Each number is 200 + 20 x the weight over its row's rms, rounded and kept within 0 to 999. Layers, rows and columns count from 0. The size before them is the row's rms in percent of the matrix's.

# layer 4 attention output (transposed), 320x320, rms 0.0346, rows 124-127, columns 0-63
092,188,174,248,239,203,155,199,178,183,191,218,235,216,194,181,185,190,203,172,191,182,191,209,214,182,224,190,168,179,181,159,222,191,221,214,206,216,205,204,195,195,190,208,205,205,209,154,173,237,261,165,185,215,224,165,187,204,209,175,165,202,200,190,203
087,221,201,181,208,219,185,192,216,174,178,210,214,243,224,198,195,189,204,226,178,212,233,235,202,224,180,209,218,176,191,191,216,236,189,196,191,166,223,181,212,196,189,236,169,233,226,172,179,200,225,189,209,218,199,207,167,200,209,173,177,211,184,206,206
095,208,190,194,197,187,215,206,144,218,213,181,219,179,197,205,237,243,216,196,218,232,200,175,197,198,189,213,215,219,208,230,199,222,176,194,189,199,211,188,218,199,195,175,192,185,196,204,215,198,200,221,201,213,204,174,187,152,170,223,214,200,190,184,212
093,192,224,248,153,222,151,197,222,154,184,182,183,192,209,215,183,187,206,154,193,199,225,191,221,162,178,211,194,188,200,201,213,228,191,196,179,206,221,221,195,180,181,189,198,204,158,222,221,200,204,181,196,185,216,237,177,188,217,228,187,195,190,209,177
# layer 4 attention value, 320x320, rms 0.0279, rows 125-127, columns 0-63
098,175,209,209,187,178,220,214,180,222,222,197,189,157,196,213,219,195,197,200,174,207,180,179,198,188,223,213,186,211,168,214,189,166,195,214,188,244,177,222,204,189,204,197,193,166,199,236,235,194,192,228,206,207,180,208,201,193,200,209,219,207,187,176,230
094,169,183,224,208,204,186,173,258,192,171,207,213,195,194,202,176,201,206,177,192,189,184,205,216,183,166,206,169,200,179,161,175,177,194,207,198,176,174,219,196,209,214,210,189,242,216,216,164,177,199,205,195,197,180,186,209,248,212,195,193,160,182,185,220
097,188,207,166,223,176,217,199,199,227,228,228,243,247,176,207,240,195,198,230,203,204,207,215,220,224,227,203,222,174,159,192,246,214,211,206,199,224,202,200,201,189,173,212,196,213,231,206,190,199,183,243,195,219,199,193,200,215,222,190,225,171,199,210,196
# layer 4 attention query, 320x320, rms 0.0277, rows 128-178, columns 0-63
113,205,183,174,212,178,171,187,187,225,203,214,177,210,171,196,211,220,220,198,182,219,216,183,207,206,226,181,166,194,210,150,223,221,204,241,223,192,222,195,207,206,188,227,201,226,184,198,220,240,192,232,210,157,232,175,217,205,166,189,164,192,202,196,191
118,216,155,165,194,204,224,223,209,200,222,154,223,142,178,188,175,208,215,200,206,204,225,214,169,205,191,247,218,183,208,210,204,201,218,193,206,206,174,167,179,211,195,195,160,200,192,203,182,203,203,213,222,201,216,190,203,223,185,228,191,230,206,203,225
113,184,185,206,202,191,239,181,224,209,237,190,201,194,191,207,179,224,170,224,204,213,176,230,185,209,200,191,235,202,232,211,231,195,184,210,180,174,231,193,199,237,233,195,207,218,193,143,213,208,199,190,197,203,216,229,199,227,225,213,210,213,209,200,200
120,195,214,196,234,181,218,176,217,219,201,207,189,193,207,229,202,198,227,211,201,223,181,156,217,198,234,211,215,236,199,222,157,224,200,189,223,207,177,203,202,194,203,189,225,213,196,189,172,139,161,211,173,247,228,197,218,210,195,204,196,220,208,199,197
121,179,201,229,205,185,200,213,182,225,171,197,187,235,173,229,235,192,195,183,234,215,212,208,197,204,177,195,172,191,181,189,208,191,221,219,190,186,234,220,165,202,217,219,212,208,204,211,221,213,202,189,179,227,197,205,225,184,206,202,168,185,198,212,202
120,217,163,209,154,144,191,183,224,228,217,200,183,233,176,193,190,200,199,211,171,191,191,223,177,214,202,162,184,205,191,185,187,214,196,161,186,206,207,212,197,195,208,189,187,227,211,228,205,187,223,202,203,176,215,202,182,212,182,199,149,201,187,209,198
126,189,207,199,167,220,199,214,207,209,194,169,201,191,236,197,191,208,203,211,184,193,179,184,196,187,231,216,190,201,222,205,205,183,197,166,179,216,191,195,199,221,212,228,189,172,185,167,188,188,182,183,185,195,191,243,205,165,178,162,173,189,197,199,202
129,206,246,177,190,208,226,212,206,199,197,184,207,201,200,173,195,219,203,217,194,226,198,204,179,218,226,179,217,216,207,198,175,149,195,211,201,220,162,171,206,166,225,198,188,161,191,177,169,159,194,198,209,221,227,216,197,182,193,197,253,190,178,184,222
113,204,224,241,203,219,183,155,211,164,184,208,151,194,207,203,180,174,203,217,189,195,214,176,198,213,210,198,211,196,153,215,189,222,199,180,211,199,201,227,192,227,222,197,200,166,199,186,209,208,175,175,203,187,174,177,205,201,219,220,202,215,191,190,201
129,221,191,237,193,212,239,182,149,188,147,181,178,219,174,185,162,205,183,222,189,207,166,207,209,185,186,212,222,178,186,230,185,193,212,228,235,196,215,179,202,203,249,243,203,214,190,169,192,218,160,167,191,176,229,219,193,240,185,194,169,178,227,182,230
135,220,211,183,184,179,196,204,185,175,204,178,218,167,194,179,187,207,166,239,197,213,194,204,222,197,184,204,215,227,213,172,185,203,170,222,211,196,201,216,205,206,218,231,200,218,166,172,191,189,190,188,190,209,241,217,209,144,200,222,203,238,199,198,212
121,199,188,220,227,198,179,197,168,199,190,252,258,217,209,218,197,228,246,171,175,212,206,183,228,201,227,224,165,199,218,168,207,210,222,224,203,216,197,206,224,230,211,191,189,185,207,219,228,227,197,202,192,199,190,185,161,169,207,234,182,194,192,187,224
125,158,183,186,224,203,202,173,164,223,218,243,191,172,238,171,216,244,229,201,188,191,221,221,245,209,197,205,223,192,240,200,202,214,192,201,191,213,199,184,220,228,194,211,166,167,206,205,182,228,205,184,168,197,199,222,233,194,213,199,215,206,200,169,189
135,193,256,197,212,163,220,234,234,172,180,188,212,221,183,196,204,210,219,180,200,209,161,153,220,186,201,171,190,211,210,224,229,229,219,204,191,220,247,210,154,223,179,187,223,201,162,192,234,187,173,200,218,175,185,244,186,206,239,167,184,180,185,181,223
125,218,203,192,216,215,213,200,209,159,198,161,189,207,182,199,169,202,192,215,195,160,205,210,181,214,220,176,175,161,186,200,190,152,214,183,186,232,210,194,202,196,204,187,232,203,202,210,211,189,190,196,217,217,197,180,206,200,209,229,180,204,229,194,226
135,193,191,164,183,199,196,228,185,182,196,230,211,185,205,218,212,234,192,258,189,230,170,170,235,213,187,210,198,208,212,181,186,197,191,187,186,232,190,179,218,187,202,226,175,212,188,155,196,215,215,186,191,207,184,192,180,218,208,190,182,184,205,174,213
119,173,182,199,222,243,206,209,185,177,171,188,196,194,233,185,206,202,219,216,196,218,182,195,164,242,191,220,151,214,228,155,188,187,209,171,211,194,194,211,200,199,196,217,210,221,192,195,178,174,227,222,209,202,206,194,188,213,214,195,175,197,177,199,201
134,185,190,226,204,206,189,174,202,188,212,188,179,182,217,217,197,178,202,157,228,210,217,174,187,209,209,227,184,180,183,220,200,219,221,199,164,195,215,203,182,210,167,183,196,219,218,195,178,152,245,234,211,177,208,214,197,216,204,209,195,186,238,250,194
119,216,196,171,217,187,208,218,203,202,186,169,186,198,190,233,182,174,189,173,203,197,223,182,207,177,198,205,145,182,183,224,199,196,190,212,195,215,194,206,206,194,204,164,203,192,201,174,228,210,191,194,192,173,241,216,166,206,187,192,195,203,170,188,181
126,166,206,205,180,215,233,198,177,202,209,209,176,229,174,201,215,186,181,218,235,184,173,190,201,205,162,206,212,188,210,225,191,197,195,208,204,206,185,177,222,219,194,207,186,205,197,192,193,164,212,185,211,194,223,205,200,240,201,199,192,223,226,209,210
120,217,202,209,219,192,208,205,219,192,211,156,192,195,180,187,223,178,203,181,166,217,194,188,200,219,193,181,219,190,201,220,231,192,204,179,216,211,218,212,160,204,196,207,201,215,182,233,196,244,201,246,197,194,195,215,188,217,210,195,170,214,211,203,197
123,183,205,237,216,226,206,195,207,203,169,176,182,177,200,199,194,171,191,184,154,208,193,186,186,224,189,214,178,215,199,199,224,211,205,218,182,220,195,183,216,196,201,164,219,232,230,201,151,171,188,219,205,207,222,224,193,168,226,183,199,200,170,176,157
127,207,207,194,235,242,199,194,191,198,181,234,209,214,160,174,245,188,180,193,185,169,239,236,188,211,206,219,189,200,227,234,169,216,201,213,233,221,211,214,230,187,183,178,206,218,218,198,228,224,216,151,189,156,185,193,184,225,203,202,207,208,195,207,202
123,211,190,169,214,209,221,188,207,197,199,220,173,165,196,180,234,202,172,202,186,183,178,195,232,202,182,225,186,230,205,233,237,189,188,173,211,168,186,218,212,185,179,246,191,213,195,157,210,182,202,190,186,188,199,196,176,221,218,223,217,237,203,204,222
138,219,192,198,216,207,172,194,193,176,195,203,188,173,174,177,190,178,202,182,209,209,192,204,190,221,191,161,197,165,207,217,222,199,195,207,165,195,213,204,185,195,195,197,206,198,225,219,185,189,216,212,183,216,161,201,187,209,190,200,175,196,211,234,206
130,203,225,161,183,218,230,239,181,234,216,190,239,197,195,177,193,188,216,228,179,188,220,230,205,201,222,208,200,190,197,176,167,202,197,185,201,193,203,214,188,193,222,190,225,188,232,187,198,165,225,190,171,234,198,221,205,203,200,181,184,199,215,191,245
119,158,209,231,214,199,212,197,164,231,178,228,203,197,209,239,244,220,205,181,187,223,218,169,195,224,184,209,162,196,232,192,193,247,171,176,197,192,214,209,199,206,214,215,227,190,202,191,165,173,177,185,187,196,220,184,213,177,222,193,195,193,196,178,211
126,159,186,203,211,221,174,223,198,213,188,206,214,188,183,189,180,163,167,203,234,183,218,229,209,217,212,216,204,185,221,225,186,150,158,184,191,209,199,191,207,210,219,179,192,190,195,198,169,186,205,193,188,196,205,188,226,223,230,207,194,259,207,191,210
136,193,214,206,232,177,234,228,192,237,180,218,185,202,174,204,171,213,210,185,228,206,201,188,206,185,215,196,211,220,257,243,161,216,216,196,163,194,173,197,154,186,221,208,213,209,232,201,208,209,197,168,204,216,214,175,206,188,210,195,203,202,240,205,178
133,202,166,213,180,175,216,186,179,210,208,172,216,198,207,218,173,215,152,183,201,186,210,176,185,209,217,192,210,184,200,160,188,180,224,203,209,221,221,183,173,192,190,210,178,174,184,163,203,210,217,191,175,224,228,206,193,191,195,217,226,208,186,170,206
127,183,210,211,206,206,204,208,190,193,202,209,184,171,194,186,214,190,190,165,176,165,211,235,178,214,215,222,204,215,189,196,200,196,222,176,158,196,193,191,186,194,224,203,197,220,177,178,194,224,211,233,175,226,207,234,208,211,206,221,238,217,215,180,176
122,190,217,147,212,208,216,186,169,211,211,166,179,210,226,172,160,225,203,179,220,202,192,177,205,211,214,173,181,197,203,191,216,222,195,182,204,201,204,183,177,213,174,195,196,200,221,181,223,188,193,240,226,192,212,191,190,219,186,198,215,187,186,214,220
127,247,196,213,198,199,201,226,196,180,190,186,220,218,198,205,160,208,209,208,190,204,198,189,233,237,191,179,217,177,171,222,190,184,195,206,212,196,193,193,161,170,227,177,183,162,205,208,159,205,170,221,205,216,247,189,196,211,208,197,221,223,210,185,223
133,183,225,174,214,231,200,186,169,174,174,245,195,186,185,173,191,194,185,208,187,186,211,240,160,190,209,206,185,209,211,204,246,216,212,198,197,205,169,197,205,190,198,242,203,203,205,207,205,191,186,226,205,201,192,212,210,222,194,212,172,212,190,237,181
122,242,224,197,201,188,210,209,227,186,189,225,232,174,183,201,197,211,172,189,233,192,200,212,200,228,220,181,206,221,224,215,190,151,204,189,165,204,208,185,166,161,221,237,194,209,213,179,170,170,201,161,224,188,186,225,194,207,186,191,175,177,185,205,209
123,220,195,216,201,207,204,199,192,184,168,204,181,198,204,196,213,212,219,194,190,189,205,224,212,177,183,212,232,197,186,201,203,193,164,211,213,192,204,232,218,209,233,210,168,209,223,192,191,194,238,219,194,243,217,195,195,177,202,197,185,202,166,219,195
138,223,188,216,241,166,208,185,192,216,206,208,205,207,178,224,227,209,211,192,213,192,204,204,192,178,195,215,174,177,171,177,194,193,183,206,205,204,212,199,235,206,188,172,208,203,192,234,218,223,226,189,200,163,197,154,196,247,184,186,176,182,184,214,216
118,219,190,199,200,225,213,195,197,192,197,204,216,194,211,180,182,147,214,235,200,208,202,218,156,203,214,210,229,190,191,209,209,173,195,199,211,163,197,174,189,241,202,172,174,178,206,170,237,205,207,202,208,225,212,206,222,203,198,194,133,222,175,211,188
114,217,193,202,229,221,222,220,223,209,199,218,173,209,204,215,188,197,204,149,219,189,166,188,183,195,191,169,184,177,198,192,229,185,198,183,187,208,186,183,218,159,213,188,156,202,210,216,217,225,207,216,160,182,191,190,204,198,146,221,194,238,184,219,247
116,227,199,188,189,175,183,229,196,183,168,161,182,211,205,230,228,192,201,171,241,228,236,196,176,189,188,210,207,200,210,184,214,187,183,175,210,247,185,163,191,175,179,209,188,188,232,210,231,195,161,220,163,171,218,202,177,189,207,196,185,188,196,191,198
132,208,239,194,145,233,177,208,225,202,204,234,207,165,201,236,194,194,170,212,230,171,215,204,207,231,185,195,213,201,182,188,190,186,218,200,212,210,206,194,190,158,189,210,177,215,174,184,201,224,189,197,179,180,215,220,216,189,222,179,176,155,225,197,215
120,216,222,163,206,178,191,187,168,235,187,203,188,249,171,220,204,214,171,234,203,193,167,225,189,198,192,197,175,218,179,208,202,196,208,165,200,203,205,200,176,200,169,184,208,193,179,181,200,171,190,198,170,214,186,237,180,195,210,208,191,212,172,236,166
142,238,191,206,149,194,186,182,221,187,226,203,193,168,218,200,176,199,181,210,222,207,217,213,193,175,154,208,204,181,211,206,201,191,200,182,161,202,177,179,190,199,199,219,174,192,224,242,199,188,198,227,191,223,198,188,210,182,200,246,192,195,158,209,223
113,211,213,195,170,228,152,188,206,178,185,166,206,180,214,176,188,223,201,202,196,213,195,211,177,207,211,235,187,159,197,170,214,219,169,207,221,189,169,231,174,221,184,237,171,225,234,177,157,198,203,214,213,222,201,208,173,184,193,226,210,205,218,197,178
123,193,203,239,229,201,181,208,211,165,186,201,203,189,164,213,185,199,197,207,179,178,205,175,192,212,190,140,224,197,231,202,234,222,212,206,209,200,230,227,204,175,237,200,200,195,194,192,242,199,225,243,227,165,187,173,205,207,184,189,179,215,193,219,214
123,183,204,197,206,149,184,198,228,224,197,180,199,200,215,152,232,202,182,199,163,231,159,183,181,208,195,201,192,212,171,209,235,176,215,182,220,213,201,190,193,202,202,221,201,200,191,190,217,199,204,204,218,183,190,223,238,220,198,176,203,208,172,176,194
124,193,212,205,178,231,214,204,210,212,189,176,208,198,241,176,198,181,169,172,190,182,197,217,196,245,204,225,159,201,186,197,223,201,196,201,192,212,183,217,225,201,211,201,227,214,213,205,192,224,232,212,185,184,188,201,177,248,189,190,200,198,216,213,208
124,201,170,206,186,153,163,181,203,145,222,227,212,212,200,194,185,161,211,192,191,211,209,213,201,211,199,201,207,230,181,204,210,180,182,202,193,194,185,218,170,195,197,193,236,227,169,200,215,226,192,156,240,224,191,249,186,215,182,197,206,195,216,186,196
120,198,181,214,197,210,213,225,214,188,165,180,214,228,227,179,198,228,198,208,196,224,198,214,166,200,194,198,198,230,192,211,179,163,247,184,213,203,178,213,216,205,188,219,174,201,197,176,218,212,194,224,194,191,225,176,200,209,206,199,223,232,181,167,209
117,225,201,220,214,201,232,188,210,202,199,197,202,193,172,159,158,197,203,202,218,174,238,190,178,189,197,183,199,184,182,211,205,199,192,205,194,155,208,219,170,215,225,197,194,220,206,189,210,216,199,190,219,190,217,252,204,225,204,191,210,228,225,176,223
126,216,185,171,186,205,181,223,185,200,231,222,205,183,179,197,185,182,215,214,174,203,202,230,192,196,203,211,229,198,200,189,162,199,218,201,199,188,238,177,192,223,174,197,183,212,198,172,234,189,224,190,181,182,200,186,193,220,219,230,198,214,171,212,234
# layer 4 attention key, 320x320, rms 0.0278, rows 128-178, columns 0-63
107,187,217,197,187,174,171,169,207,182,201,192,194,237,209,186,203,210,227,186,189,223,158,190,221,224,205,182,197,247,192,168,187,192,206,212,230,195,229,188,203,177,217,222,192,193,180,192,216,236,182,197,204,206,221,210,200,208,218,193,224,208,176,195,212
107,208,188,209,207,166,189,243,167,178,187,192,267,177,199,173,181,188,176,181,194,203,192,211,198,218,185,221,210,173,203,179,199,181,218,210,209,224,197,189,184,193,226,177,157,215,182,192,194,201,233,157,185,232,218,177,177,204,214,200,175,206,183,212,200
107,189,193,218,210,212,229,188,223,166,198,180,187,228,216,210,177,217,194,188,137,222,164,185,184,201,188,185,211,232,248,228,221,183,204,182,195,172,211,197,206,253,206,202,188,190,200,184,225,212,193,215,220,184,214,209,202,222,208,178,200,193,241,195,179
114,234,211,179,179,208,206,200,186,186,246,188,190,196,244,210,240,222,223,250,195,206,208,191,212,233,212,216,234,168,205,194,128,216,229,174,183,212,168,235,215,186,197,219,205,194,186,185,173,146,187,195,199,248,201,181,222,196,167,171,213,236,213,225,244
115,167,204,226,170,160,212,212,218,207,178,221,206,195,181,220,192,183,194,199,219,176,214,212,172,222,180,199,176,198,191,187,223,231,192,196,156,169,186,209,170,240,176,171,191,181,181,234,197,195,210,167,180,188,177,210,155,164,200,207,164,215,199,211,209
109,230,179,177,150,183,174,204,200,204,204,186,180,207,196,215,199,188,188,226,186,201,181,232,216,193,212,190,183,205,217,203,163,213,160,156,216,225,188,211,222,181,197,249,175,181,178,222,185,172,189,181,182,182,218,225,182,191,224,199,164,212,162,201,193
108,207,177,225,164,181,176,194,196,208,185,196,209,190,229,183,186,183,234,216,196,194,165,203,201,170,200,218,191,177,208,186,206,212,220,176,188,184,223,221,190,219,209,224,225,180,205,198,202,212,207,209,188,166,186,213,179,174,190,176,183,197,175,197,195
118,200,185,176,216,215,188,210,194,201,206,231,200,185,196,179,178,196,238,229,184,186,190,205,195,219,210,187,233,207,197,195,200,175,177,224,168,226,199,166,200,203,201,200,232,181,187,174,198,176,190,176,190,228,230,195,188,188,220,196,229,181,188,173,206
113,214,218,176,205,205,194,204,191,170,178,206,190,206,214,188,219,177,214,212,137,160,237,189,183,233,210,234,216,201,163,224,177,199,212,201,191,211,196,226,214,212,217,204,227,191,183,186,202,186,174,193,213,177,185,188,208,229,181,196,197,250,190,206,250
115,201,174,202,192,211,208,169,190,194,168,174,149,192,171,194,172,162,188,181,177,213,187,229,181,169,222,199,188,217,186,220,216,196,217,209,234,226,227,193,189,208,194,214,221,205,204,223,167,222,206,210,216,168,214,212,191,226,175,195,163,202,195,203,215
128,220,225,202,176,183,200,193,190,217,201,206,227,173,173,189,174,201,173,201,221,242,197,218,235,199,190,203,212,200,195,211,197,186,167,245,238,187,194,212,192,196,225,227,194,219,200,194,199,207,239,161,154,211,226,237,179,189,176,171,221,232,201,218,238
109,197,191,270,201,174,151,225,158,184,204,246,194,211,196,212,215,232,244,184,187,186,185,179,189,226,172,234,179,231,218,202,180,211,212,202,206,213,199,186,207,195,211,211,171,218,232,207,232,225,210,201,214,184,195,216,181,197,188,183,168,200,201,171,230
111,136,197,220,243,171,220,156,188,196,204,203,166,173,226,203,229,200,237,198,169,189,245,196,219,241,163,230,185,205,237,189,211,247,215,194,213,216,231,187,190,213,179,175,180,209,212,197,176,217,210,177,187,222,179,205,214,198,183,181,219,209,181,207,181
122,208,230,223,202,172,206,213,233,188,165,189,225,196,194,201,162,205,171,176,210,217,164,175,221,230,217,174,233,230,212,214,217,229,162,193,202,220,242,210,177,214,184,206,205,213,157,164,219,187,184,176,215,200,210,231,213,197,212,182,182,173,217,188,229
113,219,194,180,193,231,179,179,202,166,176,199,193,186,214,185,204,185,222,264,194,202,189,188,196,177,209,169,181,178,187,181,238,181,199,184,210,229,193,144,204,180,217,205,221,181,215,231,215,226,206,207,189,191,192,163,164,190,188,223,221,178,205,169,197
128,178,227,166,234,191,182,165,215,192,168,237,226,218,220,232,206,201,201,218,186,220,187,192,203,219,202,203,196,186,214,171,199,257,216,202,192,224,182,217,232,202,205,164,200,217,202,171,180,194,207,178,209,197,191,203,161,190,192,177,177,210,156,186,221
107,173,195,226,188,241,187,196,200,177,213,205,192,187,218,181,210,180,207,206,191,246,213,209,150,224,160,222,162,211,211,186,205,190,216,181,199,209,218,193,194,201,201,167,191,214,230,193,177,211,227,224,175,217,214,215,207,193,217,178,174,218,208,189,196
114,174,208,164,192,207,176,201,196,201,212,205,177,147,207,194,183,197,186,209,222,227,173,183,209,214,192,202,181,213,205,215,177,188,193,181,172,214,175,212,168,182,196,225,195,209,190,199,172,177,222,230,190,222,202,201,224,227,224,209,194,203,231,237,203
115,218,212,154,209,156,178,221,240,191,190,195,185,222,199,226,190,170,173,177,225,187,179,175,217,219,193,215,203,187,189,225,194,176,192,192,190,215,187,149,184,202,238,210,215,217,224,163,227,187,202,197,215,198,210,211,172,219,179,199,232,184,203,164,201
113,175,207,193,202,217,214,186,221,200,196,203,198,217,186,203,213,191,194,209,234,211,161,218,196,205,170,176,204,189,195,202,188,192,210,223,213,194,194,228,152,191,202,192,198,205,222,187,196,161,185,185,216,190,224,179,216,216,233,229,201,235,201,241,220
109,232,180,180,202,208,195,192,234,204,227,198,205,216,170,217,187,217,215,197,169,218,182,225,192,191,171,191,230,191,207,219,219,188,206,211,212,206,190,190,192,199,235,211,204,228,198,227,215,234,195,233,249,196,180,211,195,217,225,184,199,209,200,191,201
110,195,198,194,220,209,227,209,190,205,224,214,192,181,215,189,209,203,164,229,159,186,159,200,203,203,192,199,191,196,230,221,208,185,233,187,206,216,199,173,241,219,189,207,204,220,210,223,210,187,148,193,181,207,197,215,202,199,224,180,214,185,190,194,165
110,203,210,188,178,213,213,195,219,203,189,187,211,184,168,187,204,196,225,190,185,193,212,207,169,231,193,194,186,183,241,180,198,212,244,185,191,202,209,222,210,207,218,218,216,251,191,202,171,184,220,209,204,156,172,185,175,207,195,193,194,187,182,201,195
113,229,150,173,198,138,227,185,192,181,199,222,201,199,182,155,237,190,205,191,170,172,201,185,198,221,192,218,196,229,199,196,235,203,193,193,184,147,202,245,196,190,212,169,196,230,198,189,219,207,198,200,197,174,223,196,195,228,209,202,186,217,219,226,225
122,230,179,198,186,221,206,168,199,183,212,222,190,173,215,197,169,179,220,178,205,193,195,200,208,211,234,200,199,175,202,212,198,199,212,182,174,179,222,223,131,201,218,212,223,186,234,180,184,198,201,186,184,214,201,205,218,184,234,208,198,221,218,208,198
116,208,198,199,180,228,239,177,182,208,222,181,210,215,198,176,225,217,230,245,214,188,222,194,191,208,219,178,203,179,202,192,148,218,214,190,196,217,219,189,212,181,171,153,215,181,192,183,188,196,223,213,183,191,219,206,214,220,195,198,197,193,204,219,198
112,193,223,211,224,191,195,195,198,221,159,231,204,169,182,211,215,224,219,197,208,168,201,182,167,200,192,209,160,197,194,202,158,225,197,185,217,213,202,240,194,250,222,186,188,230,250,212,193,175,223,197,201,188,215,171,205,185,215,185,183,194,167,200,233
114,196,181,208,196,206,199,223,209,241,201,206,195,180,183,184,191,187,206,227,224,205,191,231,198,224,195,202,186,184,191,210,203,196,176,210,205,204,198,218,214,209,197,206,198,194,206,199,192,203,216,205,202,193,210,175,219,203,221,217,199,222,210,208,226
123,225,241,229,189,191,212,206,196,218,188,191,203,210,195,159,171,220,201,185,230,190,200,185,208,196,219,180,209,221,225,221,174,205,225,219,150,216,198,202,194,199,214,214,202,195,235,178,186,208,201,204,221,212,197,202,194,199,221,161,205,195,230,234,205
122,195,153,234,207,200,177,227,207,192,199,156,195,189,175,201,189,213,191,194,221,202,171,200,178,207,208,195,204,182,186,171,189,225,230,225,196,198,229,169,172,191,154,208,191,191,218,225,208,192,209,207,204,212,182,214,182,191,205,167,224,202,213,188,188
107,196,221,199,205,224,205,252,190,196,195,209,210,177,218,179,217,187,177,184,209,142,240,216,180,204,193,203,208,214,199,174,167,192,177,201,185,195,202,200,213,207,214,214,190,237,176,163,216,218,202,205,170,212,161,222,189,209,183,200,221,218,213,199,203
114,172,174,189,225,217,216,206,163,187,249,190,203,232,205,203,188,201,176,191,185,169,182,189,199,237,208,167,179,232,225,203,198,202,216,182,181,198,183,181,170,204,172,198,206,205,207,170,257,234,197,209,283,201,217,215,208,225,214,186,222,242,191,194,202
109,207,215,188,194,182,185,237,196,190,201,230,204,201,206,229,165,199,217,206,176,247,188,241,232,193,224,194,184,173,190,183,218,157,193,209,218,197,187,209,171,183,232,183,209,219,219,210,187,213,195,227,163,229,228,161,180,212,203,185,209,223,179,181,226
120,201,201,183,165,197,185,195,165,163,181,240,207,178,161,167,228,214,219,248,207,185,217,226,174,213,182,197,209,209,186,187,233,243,229,193,204,200,182,181,223,173,219,238,192,202,217,211,199,189,211,233,226,176,214,176,200,229,217,232,169,186,181,222,199
114,230,209,188,188,216,199,201,209,195,202,209,170,194,186,178,182,221,171,177,194,191,193,180,207,206,206,176,184,184,214,221,206,178,209,202,172,210,215,188,184,166,186,186,163,179,209,208,165,196,188,195,205,177,183,230,188,211,201,198,204,189,204,195,187
113,201,195,222,195,211,205,206,192,174,177,206,210,209,209,213,221,206,198,238,186,207,220,200,179,191,184,227,227,197,203,195,180,175,174,191,181,171,185,205,193,209,187,208,172,193,211,173,193,214,216,237,193,207,207,202,201,201,189,183,173,191,198,211,178
114,231,202,217,183,199,192,191,235,167,192,199,191,201,215,196,228,152,213,196,219,206,249,210,201,187,192,190,203,177,159,192,206,197,208,196,179,203,196,214,176,189,207,191,231,194,195,228,209,219,190,235,204,167,201,183,202,216,204,186,166,192,209,220,193
114,237,236,190,198,240,212,203,190,202,196,197,182,190,222,163,168,167,202,220,198,184,202,232,151,193,213,228,186,208,218,206,213,191,174,157,221,159,189,204,191,220,228,213,168,189,176,187,191,204,212,199,183,213,172,231,191,204,185,175,189,233,192,241,223
106,195,187,171,199,198,202,225,204,178,221,215,191,232,168,179,187,202,198,210,157,180,169,212,207,221,172,170,201,164,212,203,218,170,150,194,207,156,166,204,201,208,222,167,176,203,194,216,231,200,195,209,193,191,169,166,211,212,138,197,193,236,228,183,195
107,235,213,240,167,173,190,227,183,179,201,169,181,231,209,188,198,192,191,196,197,227,205,197,162,189,218,212,231,203,207,162,239,217,185,220,178,223,184,182,182,217,211,178,205,173,215,191,180,177,175,203,170,208,223,202,161,167,207,207,211,206,182,199,194
120,184,213,209,219,189,222,222,238,219,157,216,207,201,199,233,192,214,178,181,238,194,181,213,196,193,200,215,175,198,193,224,198,185,198,192,231,206,200,211,201,196,207,170,193,240,193,216,204,193,187,186,208,173,200,187,164,186,235,191,178,191,190,225,198
115,209,206,195,194,171,203,200,216,236,185,212,201,239,195,215,185,224,209,200,216,232,170,231,185,217,214,189,170,202,185,195,203,211,205,200,207,214,210,185,207,232,181,173,210,200,224,185,197,208,246,205,196,204,180,215,171,203,239,240,199,234,194,196,208
122,242,167,192,185,188,158,195,190,190,195,168,215,147,208,226,192,195,189,200,228,215,218,185,196,171,162,181,220,160,231,210,215,185,179,200,173,188,187,188,200,213,194,201,195,189,243,219,243,212,201,200,239,201,208,163,214,164,201,237,192,212,173,208,226
109,201,160,200,172,221,189,200,204,195,191,191,211,205,183,170,186,215,211,218,184,198,216,193,214,210,204,240,209,187,222,167,202,215,178,218,195,213,209,180,205,215,166,217,147,200,207,193,191,197,201,177,197,212,196,222,175,226,200,215,199,244,216,166,189
113,185,172,187,223,189,207,208,218,173,175,224,206,197,217,171,178,183,208,210,169,191,229,187,209,199,191,154,209,204,233,193,215,231,193,208,231,208,210,202,236,192,210,196,217,204,198,215,192,168,203,236,187,178,211,179,165,214,184,185,188,239,201,190,237
110,187,179,187,199,196,220,223,218,212,220,188,221,181,191,203,200,186,216,190,167,231,149,197,139,207,217,224,194,229,185,199,201,201,194,199,211,198,204,185,189,243,201,214,193,163,180,172,180,205,184,177,191,201,172,228,204,213,178,215,231,260,178,167,217
115,191,209,205,203,198,217,248,235,166,177,208,206,221,199,172,205,209,200,189,169,198,202,176,232,194,195,197,193,170,206,189,199,233,203,215,180,203,193,164,208,172,188,202,239,234,235,199,178,233,178,200,182,205,192,197,201,215,230,188,173,202,176,183,202
122,206,180,180,197,181,183,191,192,172,184,163,226,171,191,198,181,139,195,181,211,198,190,190,214,226,218,206,233,197,201,206,216,193,188,212,219,175,197,212,159,196,205,178,219,201,213,223,188,203,207,126,196,226,211,206,197,167,184,237,193,223,188,181,184
113,208,167,182,198,241,228,244,189,163,175,195,205,235,177,188,201,197,210,232,205,208,193,219,189,190,210,205,183,232,203,215,167,192,199,220,216,197,191,184,217,212,189,201,196,213,215,182,213,216,213,220,208,213,209,199,187,216,205,198,215,216,163,171,181
109,233,212,196,213,153,193,185,189,201,179,234,195,216,146,185,186,180,206,230,218,195,231,210,199,190,206,198,200,190,209,197,208,168,215,214,200,159,230,183,187,192,196,223,166,201,188,212,223,196,212,217,234,221,231,216,206,227,192,206,184,220,205,201,195
111,207,168,196,198,208,207,229,208,193,207,173,195,167,178,197,164,181,205,179,181,238,213,198,173,230,215,215,215,203,216,162,190,205,204,194,192,211,242,214,186,207,192,185,168,183,201,193,233,185,241,232,197,196,164,155,201,209,233,205,176,228,185,213,195